python train.py --n_layer=10 --d_model=64 --n_head=2 --n_kv_head=2 --head_dim=32 --d_mlp=256 --vocab_size=8192 --activation="tanh_gelu" --norm="layernorm" --norm_place="pre" --norm_eps=1e-05 --positions="learned" --qk_norm=false --attn_scale=0.177 --bias="all" --tie_embeddings=true --parallel_block=false --init="normal" --init_std_qkv=0.0674 --init_std_o=0.0837 --init_std_up=0.0965 --init_std_down=0.0965 --optimizer="soap_variant" --lr=0.0082 --weight_decay=0.0 --lr_head=0.0105 --grad_clip=1.0 --warmup_steps=200 --schedule="wsd" --decay_fraction=1.0 --decay_shape="linear" --final_lr_fraction=0.0 --batch_tokens=32768 --seq_len=1024 --doc_mask=true --train_tokens=119700000 --steps=3653 --dataset="wikipedia_en"
Each number is 500 + 25 x the weight over its row's rms, rounded and kept within 0 to 999. Layers, rows and columns count from 0. Numbers have three digits each. The size before them is the row's rms in percent of the matrix's.

# layer 3 attention key, 64x64, rms 0.0691, rows 0-63, columns 0-63
099:480512510499556507542527493470514486495509421472515502497559443502508476493479505457516496476522509481520487547494478502482488503489496520558501475479488490505510490526497495506505519516552491
098:464537516497498511528462505530475501502493454467502510503517469572483529524538462490522485487466564527506500510478497536501499484516503531483467486486496478517489482444472491516515512518520486
125:470471547471471494480510540447491540479507566506512501530511489461521508524502492521510522473489496508529512510522484518544506492476509494452483476490496482495502500519481459540523505465470459
097:535489537492512475494499488501478458515501482487501480465502521530468532501548516481531458447487502527482518547481530542510540536534506469475492493498504494509495509503476507471509510443499456
118:512465525514460478478497513504520532488506541497509487520452502529546449495470538482483461530512493494498486452503519485550500475476535456515496485520501526494492505471511515530512493491482443
123:524523527546538521492517474471456438523510473492518506523524527533503479549513538458517530506489515546476470535504506508474493487478495519472497494507475464530498492476510479471503484483524480
115:506480510484494522553441498518515528541504459482544483487496503482491513493510492430439505505519534494462494493466519472504497484507493537512479488476507507490506492493515504508511452531552509
131:482469523525524512484460482546526554513524487492505535483516477478527507494468523483439483504516485468490507514488464449484500511532459490543509504483517536491490473498493479495485498450538501
107:499519497489501470517518515504494504509482492539509530530491471505460497567509496507475467502492467527479500499477542456533480532516500443523521505551478487479461489511488502480500464555523525
105:518479476511494483490535468510525509506522540480532531457482472467508481524483480514510515503458478486499545520520483489475492532477519465524497509485537510434545501493515466530459508493492543
120:446524541484484480521551476507518536479503497461484505501485460470535519525464513478470468506490470522492487514458458484514527513479500507547513532542504532514510497517495528522498522508526474
127:491496483492528498494513493462565480530461437490482512496473490520523453521491511452515520500482493497557509519527518496475511498541494476499469518476491495552471529526487516489526520535507493
145:512487522465507471497507523490520497481514525463508457495525492516476506480478461493521466550485485536547491509498524538517520491495525503431472487491488481546457545485487502474490504454492511
124:489504512499566534489499476520489541478491487450514528494538522534530471520459509507504502486522457511499526448498504489521497501528514511542521521455482507488475504478471527465471468468494481
112:513452501508477518533504542508519498494477556494464503495542507467421500494551530492483469470528529481497477492488520491501502515505465488481509497500483498521486550453491500522501509508463509
112:522506514527566519494532456484449527484520476513455541490490493508503502514521493509536464467504470520491521506463482458477484504524497513537492524528478478505501467477520501482559511519517498
108:498512481539504477480527478533497522530568485498488491457541501523474488498519514513523533497480476513516488534510444521497456545490500535493484485510471479539464524506527475536480502474504483
120:460508501530490452496534511475498507514515465499513483469518467488475497475479543505520526463499528519514526482543484484440485512490501455536533493453487525503537513528470509545497511509490519
107:551510501540483482520492557495486523521535524485453450527498479517483487518493479501506488500479495495497484479508518497498512515500499497507487481485520501504543503474549440501475532486563446
123:496477552459504504482525532514519495568520531506529474488509530445518514488494507481504493462491463513519485505519482501538497501496492466464490478485502458491512541496507456501503541455533494
122:552504485510494453513515465495489477519493465525493512476489488465482493535538480503488526498513483485517494509495501494470495515549460512493555491528500449505466498470490572503544497503496532
105:463455531512522497486512511500519497498546505540474542497482493491506502504536511501519480453517514505447554484493467495476457503462477501464558483501507511550513512502468524520483488512523499
111:510472481504508522507494454491487494524438509456535486503508500476533492520492547480518479473460514465498509465542542470482482548497506458504499496511500504511475492536546515521475469483519523
105:556532473474462465519522521484514499495511476517489535479464506482470523489482515527491472493497530495501463495512523490555496487493488513521551493550473470490502534476540498509485480537448496
127:534503472506510480474485507507545498484549512477448522477488484528455499526468517522520510527550465551498466522519457493512461498481499498510514519484521505503471522511482479461549515513504481
115:481509518491479441493534486531525508465492551478487461472526489449534455506495452502524489490495503490527493496464525479514510490519507508503463508479499503514497483489549472556467521474500520
129:530509494489472563478489445490495462464484463498515542537481530480531499518494508472505521500504473495523519511476498516486487512526489537477490499557482483463508477507521500533518457466540495
113:522488491476480523447470486490541516493507518487479521508488533511487507503547553482525526510470486486494480475583485458526509498514500495491523477466503548478507502488497536482463525516475489
132:500526502512509556474473440458497493488525435483505535494464480524514474513514548507469540500472480499488502504500527526478506505521494454506491517466504518502487495477498519457517530507490546
126:540518486524515513496508486480505496520537470520534514484522477541476516452514486474508566491483501503529497522469437560471526473499510517451493481498492499540479502487501500463498483520513513
118:508525492510451481499538496464485475548491540520536492495536490518512504465524459555530459480510478460512489491491521477493501520466478514524529472518512498499485496514490472514549524468497459
113:528496499514436518497491453497512488521455478476494499500526477554528523514518468525497496495517500467515452501497505487511495489510479512538547451479474491498512517508473517441512536467524515
065:520480504561510501487478493520461515513492422490497516480507544533465520531494510514456486492476492508482485502476492499483499512538507519505493447503474501495527506461508514448507553487500464
093:520503493564456490506499508477489520508541513464508484507530481522496498517502469479534523514467491505564462512543487522505517497503504499439499476479489487539486531498520478482490501492469441
072:502478519485512498462482511506531516502518534506482449521447500480542463501501466496551455463497495525539492496558542464505484512486497497485539489514509518492509489555509480499498500527494468
092:522518478492498520523520516512496453500450427549497500469515491493525486524518495507463536497481512533476522514461482497446478524496467533495519509526501445501524493474509501514502518513504541
081:501515549483445481484513462515486526461494583495473509483463505491520502504470475503509475512496486482501511463547525459503476498499523471534514469493496535458508492515485502496494487481457490
079:465488462505501509504482514511497543514497445491512494518543493479518499486527482544498474500487498503465467471479526455485519493474481495556500536479519527513531472490533492526450528511549518
080:508470464506509437524546523531500508498525529495477493473485533477513495527487469498486489520500490487495557486507512480511448538508478496541487503533496503464506514523500437552503504472495515
078:519484502481552515478447528542515481489490483490485453476515523509496503512450449500486505508507478581514522509503499522487524509514476542496452508487475500512477529493541464487502500493500508
065:529513522507465481528493494512487491544470474484505452456485522442501502485447470509479549483495512493458498491506498484493526505550498513515476453493538534474499500517481521514508486510509450
107:534467486497465481443515494482522533487478478496514494507469512466494463494508517520489496492478474487437470487516437469513508541486501497527493516521515534514502475488534526538507526526457514
081:449485443514507514504486511528485460509467518508490501483506481481532506502505533540487474499521457465531546448467463460499503509507466475539513503497500484487533530491513512498496538511544495
081:529486488506517546537486474559505508524532454488470491454522489495498482539470498506445521524545528499495528471498458491488519498517483536519506466471513505490494485481494524488480509535520467
078:457479487517456498511512499485526542496496548513503495485486491491529492546438478498452478503529493450482520488507520489489475534475526496515489510497478500457497475515478511579510495484516500
071:536499515493488456527487461507539540462551512459509521505467473494527488498472521462491494487511503488504475522504469434550455525509493475522517526500497543471492489488524501485478511502505515
072:517496504493493493494544509483482520507502543531509486531486484429530491490522514559479464461504544525506472482496483472563530472484488486504528485500516511499513503522509511500493483515486435
056:511530509518505477499481465524487476503515484580549508548474486513481518505495530527486486504514543502469483487488526527487502481465488532480484491457442488501487481479491461483509475496542518
072:470465516487519525561482494556501485533500478530518485534479556491498472522509485477495486470505535528510533506490510476520485473522438503504472497525499459485514506505510501442515496517496475
094:481457540493482553530475505516492556465463494518492533527444507475524512518484532470465502474521510512485501474536524487526509528528479494514533481529512517474524473496531501506491512509504461
080:492507516525543476528448488503470491559507495486472524461478495514523525535484491487497515523508487486485511471518509477472485460515476501560528489514500529468501481540487462444522491480529497
091:526508496469497485479487469483515517492550447497523523531496508488505524503517534478441512511517506472485471514491430473537512524534478509536489531509482527497456485491499521471522474540512504
087:482483459549497561498483481511484510523518428508516514521496488520524518472520490496528540462478477496505468488473506516449489489523531509485495495516515500537488492495516523448470507479543511
080:471510510452505472484527495496514486479509513525481498510483495482489509562512507486441524475505509534542476530463471480529475529515483516552450478514510507463536488498471503528487525528526505
074:460513468472508522490520545522498485507508537517519493497522497463513485532459513539482500512519527479471504504473508487523498484481518493526488531510531499479528519457534448566443500480510493
085:511470515469474437520530546515493479491499570548505444481546522466483511492497489515496502494505501488543504496490514525508499523478505530471455496517495451474497513502521492513501522490471497
076:490529489492528482529518544525461465515519532489503512492492437491509518480507455528528448517478501535536548530449510516508489484483540522486492519514462499495460509507527501488516484507490479
083:488470549498468463509525513504499497534503532493515486494498533457529535489474456505521458504463484481505494477502489512474523499501515482458465469531508529545498493514478457522506514433505484
071:505546474535486551493488448493471471494502468484510494507542503479502521509470497522483446532483511481501529509490519497443502522483500518539486550491508542504528469489481525497520451510498515
061:487515473548442472512488492490498509503503504487496510527472517537474525496516496525458462525491480476476501530504529548510505504442481513526505478534470526514457466494478460522535492495505461
060:526482538490563495472499539495470500455493523507466484495515503485494545515451473489523498502481502522460516533497500544489501452516506530442500499511513523518524484485469526511515479464496469
097:488498475554533503521486512548493504515471511511471535494521500465509519495489513514504481467498489485500551496483546432459489491524465531552516516516512518461503486534489499492505458521478518
079:460465480473463499503534540491461466523490500488486467530498497460486477514520493545534478469482506535508524489466520492536522476446507503473503493544504464491498530513530460520493515498470488
063:535499484483506504461540473468484486496477472541549533547474490522534464493514522468470501480529495515513476473510493469521516509517500521510492480528480508449526498472500478525534480560490499